Part of a small language model's weights.
Size: 26 layers, width 256, MLP 1024 ReLU, 21.3M parameters.
Training: a variant of Muon for these matrices, 827M tokens, 3154 steps.
Each number is 200 + 30 x the weight over its row's rms, rounded and kept within 0 to 999. Layers, rows and columns count from 0. The size before them is the row's rms in percent of the matrix's.

# layer 14 MLP down, 256x1024, rms 0.0425, rows 0-108, columns 320-383
102,229,228,170,151,223,191,198,232,198,228,177,207,194,212,187,223,245,293,175,206,223,170,209,189,226,169,169,201,189,216,214,214,117,212,203,232,153,228,226,186,231,166,222,215,184,274,196,201,247,201,164,213,219,190,147,138,215,156,199,173,202,131,205,203
100,238,189,225,205,230,207,189,123,207,170,232,228,229,182,216,214,184,219,193,210,197,183,234,194,200,212,251,214,212,214,199,222,231,205,159,182,188,178,167,206,262,178,250,269,225,173,211,161,243,136,213,194,171,232,165,157,226,224,209,193,187,180,211,244
098,184,216,217,231,179,165,209,180,213,182,193,188,171,215,142,196,209,224,197,216,195,146,201,185,205,193,202,210,211,207,145,219,179,213,182,208,198,222,152,203,227,179,233,233,206,161,218,221,251,176,202,192,179,194,212,228,167,230,202,192,171,182,212,183
102,212,190,199,167,188,207,190,175,218,221,209,253,185,215,253,207,214,208,215,180,193,169,244,211,173,211,250,221,185,188,181,186,178,192,241,287,190,193,175,186,173,274,191,181,233,242,259,173,183,206,219,202,181,183,235,196,208,214,208,211,197,185,221,207
099,179,164,194,199,238,159,182,174,195,228,171,224,166,184,177,195,207,210,178,158,190,251,252,177,147,208,205,229,180,235,224,208,220,182,227,178,177,167,250,183,181,229,222,229,239,141,216,206,202,243,142,154,195,243,270,176,233,244,216,157,224,204,194,189
098,228,196,187,246,159,164,232,203,246,172,238,221,204,145,225,121,196,155,236,204,176,193,202,203,199,211,182,190,171,171,255,195,192,184,188,221,216,239,204,169,221,207,182,217,219,145,214,181,213,191,241,211,201,175,149,187,202,194,221,212,226,201,220,212
101,151,156,224,201,189,182,232,221,194,238,220,234,195,188,170,246,173,221,199,188,216,186,239,209,208,194,193,209,134,197,236,207,183,136,195,195,197,193,209,147,186,216,141,209,230,209,201,230,179,176,218,199,235,187,196,199,228,262,196,228,162,187,245,186
101,131,218,162,158,204,182,245,147,219,208,194,237,159,125,198,164,213,183,181,227,225,239,218,157,178,185,225,58,172,236,217,171,197,236,212,218,217,220,227,165,258,136,174,250,189,239,219,160,236,196,206,200,236,212,170,196,193,222,175,174,161,221,230,204
096,220,178,232,229,191,180,243,213,163,206,210,172,222,189,170,246,155,239,186,221,168,166,250,220,168,192,241,221,244,177,214,174,203,196,159,243,200,242,208,185,207,194,149,197,195,183,186,175,200,198,218,204,155,187,184,208,195,216,213,185,197,212,190,181
103,168,229,194,180,213,197,191,230,230,201,200,198,225,229,154,145,172,204,166,249,203,215,201,170,177,167,122,184,207,191,239,170,120,179,199,185,195,197,175,215,162,185,139,256,243,206,173,146,220,213,173,210,151,257,212,203,219,193,217,219,192,194,197,245
096,190,198,241,217,205,156,199,262,148,211,239,218,209,174,177,276,214,221,210,157,214,167,213,197,172,243,202,183,208,173,198,122,216,195,156,230,219,161,238,239,194,217,232,184,239,161,201,202,178,166,166,164,231,178,216,188,216,173,203,193,182,178,220,187
101,205,206,179,218,197,199,156,156,148,186,192,176,180,210,215,196,243,155,249,173,178,186,220,208,149,172,162,188,239,204,218,182,185,180,174,187,213,222,199,231,250,182,266,228,219,186,207,156,211,172,222,220,222,187,178,158,218,216,216,296,205,217,237,179
096,189,258,181,238,220,220,221,184,149,208,178,246,217,180,100,229,239,224,169,205,235,186,223,165,236,220,216,180,250,175,182,230,203,214,190,235,177,232,208,250,182,164,221,201,205,245,121,206,208,189,207,184,218,157,144,185,220,232,193,213,194,178,198,216
098,214,207,136,206,177,216,194,232,224,137,166,197,187,159,198,189,196,173,168,217,166,237,188,219,160,237,269,189,266,169,182,203,182,189,173,265,177,170,243,180,210,173,149,164,185,256,188,191,154,202,239,195,192,174,195,198,182,191,183,269,189,205,154,171
104,159,210,166,190,250,193,196,154,222,176,177,225,203,195,236,201,212,200,139,226,231,216,202,204,213,187,180,183,182,192,229,179,245,200,219,255,161,171,143,169,224,194,219,188,203,164,194,218,193,225,157,238,246,181,232,287,167,183,193,152,185,221,209,172
101,120,188,197,222,182,197,195,232,180,206,180,234,201,198,190,196,204,185,199,192,225,205,209,180,170,200,251,207,214,241,175,202,175,239,191,190,196,169,219,221,194,176,110,240,187,195,166,152,205,170,199,178,132,179,214,190,252,182,236,240,171,183,206,173
096,209,157,203,173,193,155,179,182,185,187,186,225,209,211,185,223,269,218,162,191,137,203,184,224,188,188,207,192,212,196,233,219,191,186,210,191,144,211,193,246,219,214,252,168,170,235,181,199,264,154,183,238,250,217,159,205,161,175,156,201,136,196,205,191
097,168,213,198,173,210,217,222,184,160,160,170,190,234,191,161,179,163,152,157,227,156,240,211,205,195,169,187,204,173,208,188,153,224,194,226,234,233,146,155,219,227,188,165,179,145,183,201,165,226,196,232,208,196,165,165,221,220,146,189,179,201,170,199,195
101,202,216,222,190,170,202,223,213,202,163,206,188,230,251,200,195,189,258,209,175,216,223,182,236,203,186,137,216,244,243,207,230,208,208,260,171,208,253,223,181,189,201,225,204,217,231,194,208,164,207,130,186,259,204,181,252,206,171,191,172,205,209,200,242
098,219,209,184,148,214,217,181,196,183,218,266,158,225,211,162,247,185,173,238,180,207,214,194,181,237,158,215,229,240,199,245,201,180,224,199,226,219,210,179,211,254,179,229,220,218,233,173,203,227,180,199,188,196,239,239,179,146,248,247,200,164,208,203,185
096,290,200,176,160,196,207,229,213,164,221,204,189,174,180,222,185,226,212,257,159,191,242,176,207,221,169,202,199,123,246,176,185,177,96,192,196,207,165,249,238,163,184,187,181,170,241,230,218,221,258,185,182,198,212,183,207,221,234,212,171,187,203,213,180
110,221,214,198,222,248,200,194,192,135,216,168,215,255,249,203,142,210,252,217,204,254,168,251,218,196,163,222,244,223,201,164,208,166,158,181,223,244,232,220,217,278,128,143,225,207,197,188,227,180,206,208,210,138,161,211,164,210,160,197,220,237,200,182,272
100,117,230,199,226,164,192,213,238,210,203,224,181,185,196,194,241,215,203,147,150,198,208,197,202,165,239,160,212,163,203,168,206,207,154,182,178,212,224,181,161,191,219,196,233,208,216,231,177,224,174,255,220,159,180,179,223,289,197,216,200,204,206,168,201
103,185,220,270,211,199,187,190,220,247,220,219,182,159,223,184,234,218,210,225,191,159,226,194,150,161,228,199,144,203,172,189,256,214,164,181,229,199,179,211,121,184,192,192,196,163,182,223,155,160,223,218,198,186,198,191,235,183,281,161,243,175,186,217,173
098,197,207,161,142,176,231,187,160,216,168,159,232,211,151,182,225,209,238,161,198,208,160,220,193,240,212,182,214,230,222,177,201,147,200,199,187,190,171,228,205,132,240,242,216,262,210,222,231,208,229,189,206,207,213,194,172,226,187,165,188,232,246,216,224
098,186,186,256,187,196,227,195,272,165,263,226,229,192,221,189,268,199,188,278,244,159,222,196,215,187,148,189,184,150,184,251,133,206,202,206,188,209,174,254,182,201,211,157,163,204,205,221,199,226,262,243,218,190,184,200,201,204,177,186,202,218,220,233,145
098,137,222,220,232,195,180,219,191,211,184,207,208,209,191,244,188,201,147,163,263,200,180,219,226,139,191,210,198,193,200,243,153,256,236,183,207,208,198,191,184,225,208,218,231,261,196,245,201,193,190,186,196,184,253,211,181,202,187,222,186,215,226,249,159
097,202,204,187,210,216,178,205,236,226,160,208,204,197,218,234,173,195,171,188,158,223,188,182,223,207,201,128,179,186,199,232,185,176,257,245,216,214,143,173,184,215,196,224,214,147,156,168,201,162,225,201,228,208,230,195,191,126,146,241,182,227,159,206,217
103,169,211,153,191,243,201,220,248,253,182,190,207,200,186,243,232,188,239,216,252,292,156,208,239,188,195,161,230,210,201,188,219,189,206,240,145,170,196,222,202,240,250,209,204,246,228,204,191,247,148,202,260,209,211,193,186,221,193,220,183,247,205,134,144
096,232,208,169,200,256,201,200,237,278,275,202,261,216,227,181,208,193,213,211,202,165,141,188,132,202,190,257,286,215,205,204,250,249,226,197,185,263,220,182,185,288,221,190,236,232,193,217,202,196,173,195,248,199,179,154,123,183,180,170,224,222,149,179,207
099,184,154,148,209,178,168,246,245,167,164,173,178,214,183,183,160,224,218,243,207,194,207,179,228,185,198,216,219,188,183,166,220,235,204,132,218,202,163,211,182,225,248,183,211,208,131,164,208,206,148,220,171,192,127,178,236,204,224,178,253,201,251,251,193
095,175,185,232,234,163,198,167,232,199,194,198,204,180,200,225,189,236,248,177,194,224,234,177,224,217,165,199,194,224,206,203,231,200,174,178,181,210,210,185,219,222,173,193,226,207,229,194,165,223,100,214,232,231,204,182,188,227,208,184,181,245,249,177,194
098,258,192,171,175,235,168,182,174,214,268,205,164,212,178,129,226,146,245,207,180,244,188,179,165,158,196,192,251,210,173,210,210,246,133,200,188,163,232,211,178,245,232,202,262,200,166,189,194,249,259,223,238,216,180,220,242,183,184,215,187,270,217,168,204
099,201,157,179,175,200,181,216,228,193,236,231,222,253,227,249,229,165,213,186,216,225,253,220,176,205,205,188,156,184,135,191,224,205,219,181,174,201,205,179,193,296,184,134,187,184,201,196,197,226,203,228,186,225,223,244,187,195,220,152,177,191,182,206,201
095,233,191,140,187,176,183,294,222,180,203,241,183,199,190,234,176,228,181,212,197,181,214,205,204,204,207,194,194,223,260,159,198,187,181,243,195,246,184,151,212,229,177,263,225,224,231,182,171,256,218,211,173,103,188,208,259,188,165,273,146,207,236,209,207
102,179,170,193,167,245,144,172,213,115,181,207,199,226,229,186,222,173,211,169,166,221,128,197,204,227,225,172,163,283,173,189,212,167,140,190,190,185,165,149,207,193,180,202,196,193,205,167,232,221,275,174,161,210,200,212,178,222,153,172,202,173,170,190,176
100,190,175,222,213,157,162,223,201,198,267,211,254,165,208,187,209,160,172,178,237,168,203,192,251,257,200,240,182,238,206,199,197,200,251,247,168,138,200,241,212,191,139,152,167,193,208,179,204,190,192,227,170,214,222,203,192,206,247,244,164,166,178,183,217
099,233,240,214,169,135,167,168,218,195,169,218,136,142,132,195,234,241,206,194,206,179,229,199,186,217,226,241,192,192,237,223,228,182,277,210,175,202,216,247,233,202,195,158,164,222,183,200,235,154,175,172,227,198,200,189,180,204,214,192,242,192,183,216,202
097,201,180,182,205,233,206,231,156,262,206,243,191,142,231,181,175,203,188,154,197,257,227,225,161,171,188,241,178,238,198,223,226,202,183,272,244,162,219,219,209,201,255,175,202,201,244,217,219,186,178,166,183,259,206,211,255,181,239,170,194,208,200,170,199
103,200,178,217,169,163,170,202,197,220,187,210,194,209,190,251,178,241,192,182,173,160,239,182,162,211,229,215,155,219,210,202,188,158,211,249,241,218,177,211,177,214,235,218,154,209,162,190,178,196,185,250,189,191,190,171,156,267,214,173,229,188,168,194,162
101,211,230,199,196,226,200,249,203,188,199,228,221,206,192,210,202,225,164,251,166,174,199,146,217,199,223,203,157,170,209,203,238,192,186,215,175,214,186,236,205,203,250,238,190,192,211,191,189,170,138,199,252,191,209,187,262,193,201,181,203,213,234,214,187
098,213,155,167,229,241,182,149,171,191,252,199,242,209,213,180,212,200,215,192,234,189,191,206,148,190,200,203,180,225,212,219,225,170,206,226,174,254,184,199,189,199,203,231,198,185,242,215,209,197,153,179,228,195,189,255,225,200,211,172,216,208,209,258,205
112,224,136,202,182,203,220,239,184,223,179,205,187,244,199,208,174,196,204,181,200,207,177,220,256,236,230,225,189,219,234,200,197,258,149,170,196,211,199,212,183,197,245,208,146,204,194,202,191,187,178,146,188,223,172,199,143,151,184,218,187,209,244,161,226
100,214,211,234,211,221,187,229,187,196,184,224,183,157,212,202,241,126,175,180,186,208,156,189,209,146,262,161,207,239,143,203,202,185,201,168,221,223,182,196,165,205,209,219,155,219,212,193,188,178,212,208,205,155,165,198,233,220,176,203,221,188,161,208,205
099,198,235,226,166,147,229,175,200,249,210,223,213,228,201,215,180,218,224,210,141,169,179,189,197,188,208,212,159,197,153,220,149,173,216,192,204,198,180,175,156,211,186,213,192,168,215,184,233,225,232,174,221,187,251,146,181,216,205,202,187,187,188,161,216
099,174,169,219,220,225,144,198,177,188,244,221,246,235,198,220,171,265,180,187,212,233,248,239,213,214,182,216,190,212,212,222,147,226,258,200,215,238,261,204,238,240,173,183,211,232,184,221,219,197,169,244,227,240,228,211,208,143,181,220,228,182,210,209,242
123,240,199,172,211,181,152,155,207,220,189,206,155,232,283,176,218,183,205,224,215,213,219,139,150,256,220,186,180,191,221,186,233,210,214,225,207,201,193,231,226,235,186,216,212,187,172,164,135,173,192,203,183,238,188,173,230,198,182,147,188,169,196,191,271
098,218,239,250,238,171,203,163,203,188,227,229,192,148,153,192,221,229,211,193,216,174,152,226,215,227,207,274,226,198,172,223,177,167,187,168,232,231,205,193,181,185,133,236,209,154,196,247,182,198,209,157,254,178,181,193,197,195,208,198,225,183,167,239,219
097,146,175,225,231,243,252,166,203,227,207,214,193,198,182,180,136,242,247,195,222,182,204,237,207,196,199,239,185,246,207,190,139,140,181,243,252,243,160,217,207,180,200,200,198,171,164,153,149,228,216,181,150,168,180,243,256,222,225,170,189,236,171,207,220
099,226,216,167,164,170,210,193,276,192,221,200,178,178,227,211,194,198,249,195,221,177,186,169,196,174,138,175,165,215,234,235,138,248,161,231,145,172,165,179,224,227,181,181,213,222,199,184,171,164,209,169,169,191,163,185,178,237,245,219,194,226,200,190,180
097,212,235,206,222,211,161,233,152,178,192,240,174,188,182,256,182,247,104,211,203,207,162,183,186,188,234,207,193,282,173,238,154,195,283,248,204,191,226,187,175,219,260,221,220,232,176,202,148,194,221,185,233,191,192,222,200,216,189,201,223,197,224,171,206
101,171,195,267,252,281,207,230,168,200,171,203,194,168,178,231,191,182,227,181,251,172,219,177,202,220,224,204,132,202,197,158,254,208,219,188,157,198,216,220,226,205,215,164,180,159,173,229,178,209,226,216,221,263,237,181,183,192,164,210,248,228,216,201,178
099,206,195,222,223,159,211,154,238,152,133,197,185,206,184,178,190,240,253,233,212,201,200,201,189,231,194,190,181,185,206,174,174,185,169,197,199,223,232,224,168,228,182,178,201,159,239,222,181,203,143,210,244,217,232,188,190,194,194,213,213,120,193,190,228
100,197,245,235,227,218,224,249,180,228,230,205,241,226,189,167,143,235,217,232,231,208,199,211,267,211,169,171,190,154,200,199,198,182,203,225,217,196,234,217,244,210,273,178,119,133,234,203,204,219,269,219,181,240,263,234,227,158,183,199,167,204,175,204,216
100,183,222,308,193,194,167,277,191,219,209,192,190,160,173,160,213,192,162,163,205,226,204,196,175,189,239,155,193,224,195,216,165,228,202,161,188,216,191,169,206,204,162,131,209,208,147,232,227,171,191,197,226,172,204,182,178,203,171,220,163,151,199,219,202
099,200,205,252,193,220,232,163,247,214,228,209,205,202,188,204,222,171,190,211,223,199,215,177,210,192,201,214,205,191,187,180,169,240,211,186,216,227,168,204,237,189,205,256,239,230,228,230,217,187,209,256,255,194,203,226,195,213,229,196,180,217,209,210,239
101,142,220,178,199,189,196,224,204,165,213,282,201,225,211,229,150,218,186,191,182,213,213,202,195,224,212,275,209,206,223,224,185,112,206,175,188,219,214,180,210,208,221,171,188,242,152,212,224,183,144,207,190,131,181,189,194,176,195,207,229,239,143,176,260
104,186,197,203,192,174,228,216,158,250,324,122,179,182,230,203,167,194,213,177,171,254,215,172,184,201,205,158,199,192,200,254,182,210,138,204,186,203,169,212,187,222,207,249,234,181,175,211,246,198,256,184,156,169,196,216,103,262,215,194,181,200,155,220,221
103,182,211,222,162,218,222,253,197,180,229,228,246,227,208,193,210,162,220,176,166,238,194,177,123,214,158,218,197,183,212,186,188,158,203,170,167,176,241,163,227,200,153,215,166,181,268,207,176,199,142,189,148,206,169,201,194,238,142,210,202,194,212,203,215
096,174,244,209,190,169,227,169,166,221,216,216,208,252,210,201,224,252,227,181,212,209,156,237,217,217,245,197,217,129,165,227,221,198,216,194,228,210,145,172,213,162,122,136,174,221,254,217,258,187,195,187,195,214,201,190,273,166,227,249,221,174,247,217,186
104,200,177,216,224,195,230,171,206,200,225,209,217,158,212,201,116,184,206,260,192,214,204,142,198,213,152,211,233,185,214,194,198,258,193,236,194,142,224,203,188,225,226,223,260,198,124,218,187,164,174,203,210,189,166,201,239,172,211,205,170,260,187,192,163
100,255,215,195,195,192,201,177,217,231,213,261,242,225,249,241,184,200,208,204,142,144,125,218,231,203,290,209,218,207,199,194,232,195,223,168,197,190,181,206,164,180,162,176,171,188,181,235,211,204,217,201,193,171,150,225,165,230,207,213,207,150,208,225,176
100,211,196,198,213,209,219,181,218,239,229,200,213,216,191,180,197,223,196,179,135,188,176,202,183,218,217,147,185,207,159,207,219,190,173,140,154,200,195,180,257,178,208,142,267,153,205,226,133,207,197,226,284,187,227,175,201,230,195,191,224,217,249,191,221
104,189,215,180,247,229,173,168,169,172,202,177,175,152,204,154,164,171,168,210,206,191,218,181,207,221,169,265,183,180,182,202,195,213,170,222,182,191,167,215,189,244,200,214,233,251,225,166,192,202,227,142,196,187,157,201,201,161,187,191,184,207,205,244,206
102,148,222,173,164,254,208,220,206,191,202,155,118,200,256,192,224,199,215,156,238,170,207,213,151,212,169,150,184,238,242,237,205,188,192,172,189,205,177,168,201,232,223,226,237,225,191,244,167,184,174,160,202,165,172,192,172,231,221,195,146,217,187,203,172
101,238,236,174,220,257,179,185,235,182,217,202,216,267,169,212,182,162,218,218,173,185,202,168,214,189,176,219,205,221,198,185,232,186,155,208,199,214,148,251,188,247,227,194,166,168,228,185,182,247,196,192,206,219,182,203,151,228,223,204,190,217,179,200,205
101,187,174,211,189,188,193,199,174,174,232,232,202,176,174,198,198,217,210,165,187,234,150,208,185,231,183,266,198,174,228,206,193,191,221,215,191,177,185,196,144,175,315,200,198,218,224,159,144,163,192,166,220,214,225,203,252,189,211,206,174,179,236,165,196
105,226,225,219,193,216,190,145,158,229,155,165,219,228,200,249,224,207,179,304,145,193,196,248,191,207,175,207,145,201,190,229,180,192,179,150,197,194,249,215,228,215,226,167,218,188,236,154,251,199,195,210,208,197,214,192,171,226,214,228,243,229,180,167,152
101,239,206,116,164,185,237,171,163,197,196,185,216,201,237,181,194,153,141,159,184,196,244,226,160,244,229,163,186,167,197,207,160,194,194,262,205,175,216,174,186,215,149,228,155,228,213,190,125,176,228,184,237,196,230,177,199,153,248,222,169,165,201,198,190
098,263,178,242,213,193,217,173,179,225,197,203,194,200,237,220,202,210,231,200,211,206,181,194,232,160,211,185,221,195,230,216,199,253,228,179,130,219,219,203,193,161,177,199,257,188,192,168,158,218,197,208,167,217,153,259,179,249,225,244,213,174,182,224,217
102,211,190,153,221,190,193,188,194,201,175,189,230,259,201,185,206,212,233,134,227,175,236,186,186,167,204,219,182,249,203,238,193,225,200,231,232,179,235,214,194,215,235,193,234,245,162,234,204,220,149,214,191,176,217,200,200,215,251,162,198,205,207,246,238
103,225,211,210,167,203,188,211,203,142,171,196,220,234,205,277,209,217,214,140,265,158,201,204,176,160,110,224,208,183,169,214,220,183,231,217,176,176,218,181,205,180,220,159,215,211,190,163,193,194,226,172,202,235,267,210,198,184,216,200,227,185,260,198,238
099,195,172,200,208,154,222,230,169,195,214,160,195,222,144,230,184,213,181,270,209,184,165,172,210,204,215,220,217,182,203,202,227,147,205,184,194,235,255,183,179,141,230,266,197,244,194,184,183,270,202,215,174,163,205,210,205,212,155,200,198,177,226,187,197
098,204,164,137,156,180,196,139,169,204,175,179,148,141,191,183,256,242,183,187,185,151,255,215,160,197,222,245,235,193,169,205,234,189,197,186,206,236,174,185,222,169,160,177,219,171,260,153,200,192,228,194,240,175,242,193,216,171,123,141,221,173,215,194,160
098,195,166,252,179,175,195,173,272,215,153,244,189,257,168,178,166,211,242,230,181,155,147,208,201,226,199,239,204,149,231,186,244,194,180,198,254,155,128,236,202,214,203,229,190,175,158,231,196,195,243,210,196,171,195,177,130,144,226,170,198,242,185,206,175
104,219,188,193,204,179,250,255,188,144,220,178,204,226,247,185,229,166,185,231,204,197,215,171,194,228,210,146,276,151,174,205,216,200,180,146,229,215,263,180,204,139,219,190,220,209,194,217,193,126,230,136,214,240,192,206,154,214,176,205,203,159,192,155,198
097,215,203,138,187,196,214,235,242,230,189,199,155,195,242,200,213,178,230,174,182,246,174,238,230,167,215,188,179,166,216,256,218,220,176,163,99,241,136,208,256,228,255,165,267,188,204,205,230,216,162,160,260,151,235,212,209,213,215,191,162,234,205,222,189
103,204,168,252,202,192,206,216,211,208,153,168,222,253,214,185,198,160,171,142,200,184,222,226,201,237,187,159,233,226,160,215,210,171,229,244,245,201,177,250,164,220,268,179,204,187,173,181,198,176,131,203,273,163,212,209,228,195,150,187,151,221,183,205,168
099,200,206,185,238,207,196,240,149,136,163,230,149,198,122,191,231,168,169,171,199,188,213,208,171,186,221,183,165,213,203,227,132,138,223,185,199,193,188,179,228,180,210,215,215,149,203,236,220,199,221,185,198,225,216,234,195,233,251,216,173,179,161,173,185
101,230,221,177,245,196,170,205,237,210,196,245,167,249,144,212,162,249,192,174,185,199,201,210,228,239,171,204,213,161,183,223,195,136,229,228,201,195,225,219,159,192,192,183,135,204,193,182,187,237,160,164,224,206,238,110,188,185,235,164,246,197,192,164,155
101,271,192,168,200,214,204,205,252,199,197,160,235,181,223,214,214,236,216,209,212,200,179,233,194,212,204,253,157,225,220,254,212,190,211,170,188,218,143,166,184,183,207,252,211,247,197,213,191,196,205,166,184,208,145,163,178,206,186,163,231,179,173,176,181
101,198,184,187,202,181,189,154,174,185,192,227,217,191,209,155,198,133,223,204,233,140,240,210,176,200,197,231,241,211,228,196,229,177,182,131,198,194,193,191,223,149,185,228,158,154,178,216,193,173,175,191,172,174,165,180,207,161,247,197,261,203,216,209,212
097,172,182,223,186,215,170,135,230,187,217,198,207,237,221,172,198,207,162,185,174,163,198,189,232,175,207,241,132,187,149,206,190,252,204,200,164,159,187,229,187,199,150,198,172,204,157,207,221,223,155,185,147,174,197,197,166,213,238,235,231,195,189,215,162
098,178,183,240,199,273,146,209,183,206,154,197,194,225,219,179,208,203,185,147,198,227,218,178,171,168,246,232,213,241,272,213,186,186,212,171,196,164,203,152,260,187,178,186,193,186,207,195,202,210,131,217,188,189,205,154,239,221,198,173,199,197,236,159,169
097,232,176,188,222,154,169,175,213,208,175,160,180,211,135,200,250,245,250,206,237,173,230,201,199,210,137,186,209,143,246,222,215,151,175,233,183,206,215,250,181,213,160,190,202,232,170,213,260,224,164,212,168,233,227,167,266,221,231,214,210,204,181,213,198
099,182,261,225,212,210,181,174,200,164,204,182,200,215,206,161,216,189,232,187,194,206,172,178,210,153,173,188,164,194,178,139,180,205,236,199,219,198,172,223,195,233,237,173,243,174,271,184,160,193,264,250,191,235,198,220,207,251,191,192,224,198,213,180,174
101,204,218,174,161,215,192,189,213,256,212,205,247,243,185,218,157,211,193,179,221,183,225,171,221,220,185,249,169,207,195,208,203,157,242,193,171,150,153,210,172,173,140,200,157,228,213,189,201,209,208,195,193,198,208,179,281,157,212,209,175,155,205,245,261
095,244,198,212,203,287,186,176,141,196,216,159,252,219,173,198,224,192,168,188,181,175,178,197,203,244,221,205,235,195,203,183,248,237,179,198,165,219,229,219,175,157,213,146,199,185,131,183,220,228,187,198,236,185,174,244,165,229,209,156,220,212,221,211,184
101,208,187,213,162,167,184,163,171,170,209,201,219,203,212,228,200,226,236,222,181,163,180,176,180,216,255,183,174,164,126,193,182,195,220,185,189,194,231,249,170,213,213,205,194,165,224,193,211,152,188,260,188,187,170,159,138,116,231,163,210,197,234,214,215
100,157,270,206,212,244,227,175,247,265,207,247,180,138,212,208,209,116,182,164,165,182,204,184,178,168,209,158,219,219,154,208,255,219,178,200,238,239,188,236,231,200,169,212,201,197,243,197,202,217,198,253,202,217,193,176,201,196,188,185,234,230,249,250,189
105,236,194,259,200,170,197,214,212,246,163,207,161,184,192,220,251,185,197,197,185,155,216,195,183,202,208,199,200,192,196,185,207,221,248,261,218,203,247,224,204,174,272,240,244,191,194,194,217,210,183,179,191,219,231,169,226,264,198,197,230,232,182,208,203
096,147,245,130,158,195,207,239,232,132,192,235,206,220,206,173,224,225,224,179,146,193,227,192,203,141,300,207,185,261,205,183,213,205,148,144,196,234,213,203,171,152,209,174,195,196,193,173,187,194,170,260,152,229,200,203,198,155,186,235,184,194,158,197,204
101,152,192,207,169,184,228,209,213,248,229,192,223,218,224,221,273,216,206,203,193,233,229,206,171,208,219,179,186,208,185,155,189,171,155,221,191,193,231,219,193,171,177,196,229,197,197,220,199,183,240,276,135,272,172,202,181,159,206,214,226,190,206,164,219
098,209,226,194,209,204,192,267,235,160,208,148,179,179,183,201,232,229,186,161,210,230,240,165,238,206,175,177,189,193,178,211,120,206,196,151,136,198,199,172,168,214,185,200,237,203,197,160,224,246,245,268,145,216,222,235,209,176,245,226,216,207,223,203,172
096,208,171,193,176,209,169,192,192,207,228,210,172,213,148,158,184,182,180,186,225,199,195,231,213,140,196,198,216,159,229,244,167,222,207,212,181,146,187,233,195,183,188,223,249,248,170,223,221,190,128,178,182,223,183,214,211,154,193,249,201,245,286,247,211
098,191,184,175,223,198,146,160,152,228,236,178,192,203,278,225,234,204,208,203,220,203,128,197,196,195,157,207,185,199,176,239,233,236,180,193,197,186,215,179,167,187,203,259,197,230,237,209,134,217,222,256,181,140,245,163,172,211,210,177,174,210,228,157,217
099,144,148,224,174,220,171,151,219,173,158,213,242,220,247,156,162,140,147,169,172,221,179,185,176,133,246,191,194,158,203,206,221,183,167,217,137,175,162,178,177,190,186,206,191,160,210,200,189,248,187,216,264,227,200,219,206,221,210,213,185,210,188,219,214
099,142,210,220,197,145,211,150,208,219,215,148,202,208,157,186,158,165,208,187,159,216,205,203,225,166,212,246,215,148,207,203,270,228,208,188,230,131,160,215,223,291,191,262,180,234,199,185,201,218,192,137,206,213,239,221,241,210,219,228,148,208,197,180,147
100,193,166,177,242,192,193,202,147,183,159,242,184,180,202,252,181,199,160,172,179,183,218,185,218,175,168,154,195,151,190,183,240,236,257,169,198,191,214,251,244,259,208,220,186,139,196,260,185,210,220,133,193,268,199,173,138,187,199,182,227,134,202,201,222
099,210,153,196,205,188,192,137,207,186,219,186,189,231,173,150,202,163,171,194,242,229,192,223,184,244,201,197,231,142,177,221,229,185,244,218,279,180,211,239,233,211,170,195,223,228,169,233,234,172,195,225,140,239,216,207,208,180,125,200,190,178,199,201,122
098,233,179,170,194,186,249,175,192,241,182,229,191,191,182,256,123,247,176,218,212,216,248,200,229,179,150,259,216,288,222,245,186,193,196,170,160,227,245,177,207,192,198,219,229,184,179,191,244,196,179,255,239,155,237,206,280,155,171,238,215,225,220,186,186
097,200,162,201,217,167,223,178,250,189,220,208,216,170,186,143,210,199,219,265,245,226,165,202,174,205,203,203,250,175,220,202,234,186,249,256,137,206,220,214,196,149,223,162,186,196,211,180,213,178,165,248,178,179,241,162,196,223,209,203,203,160,282,190,178
101,195,237,231,187,263,160,185,205,185,205,176,208,258,108,239,185,197,171,120,184,159,161,160,160,225,256,147,210,267,219,177,230,211,202,211,169,207,255,235,241,207,173,217,214,222,192,189,235,170,166,226,156,211,171,190,142,178,153,181,215,184,209,173,185
103,173,179,164,209,222,164,243,179,240,204,190,212,230,230,216,257,178,166,200,269,207,197,209,213,197,223,198,209,243,200,241,169,185,169,170,212,169,153,230,216,252,229,197,228,218,232,210,236,157,203,156,161,198,160,191,170,206,180,181,203,191,189,204,202
102,260,200,203,169,219,213,194,241,255,181,268,212,191,192,192,193,192,188,135,161,208,166,252,180,276,212,231,200,183,156,194,194,206,172,190,244,230,167,192,151,220,235,221,239,223,231,191,195,227,220,214,225,224,194,190,163,185,117,188,176,228,189,176,204
098,185,183,223,192,209,208,211,164,237,278,184,192,165,189,188,174,218,188,244,249,204,178,211,218,156,226,201,213,236,222,212,220,189,258,168,202,220,239,202,194,126,210,187,245,205,258,247,183,171,287,187,227,197,179,213,199,225,202,239,210,211,233,218,193
096,174,214,272,249,179,248,190,230,227,168,227,162,214,226,171,200,158,227,227,161,225,190,170,198,177,150,284,195,220,232,169,196,194,150,203,197,189,182,173,246,191,200,145,218,205,152,196,246,207,234,241,233,173,179,217,199,162,160,180,206,262,188,199,215
100,214,190,182,187,235,211,253,185,148,156,221,170,222,195,189,184,189,237,195,180,159,231,234,139,229,221,211,185,185,180,227,206,235,169,190,241,270,214,176,212,251,189,218,193,226,223,196,180,206,206,158,217,247,197,174,175,171,231,187,196,181,152,176,213
097,197,234,150,211,167,257,141,271,180,175,178,171,137,207,193,203,249,176,214,155,166,223,175,213,175,178,201,150,240,177,205,190,222,140,224,184,252,272,174,160,208,254,235,189,201,146,172,207,202,172,223,162,232,240,173,191,199,195,204,186,193,208,207,209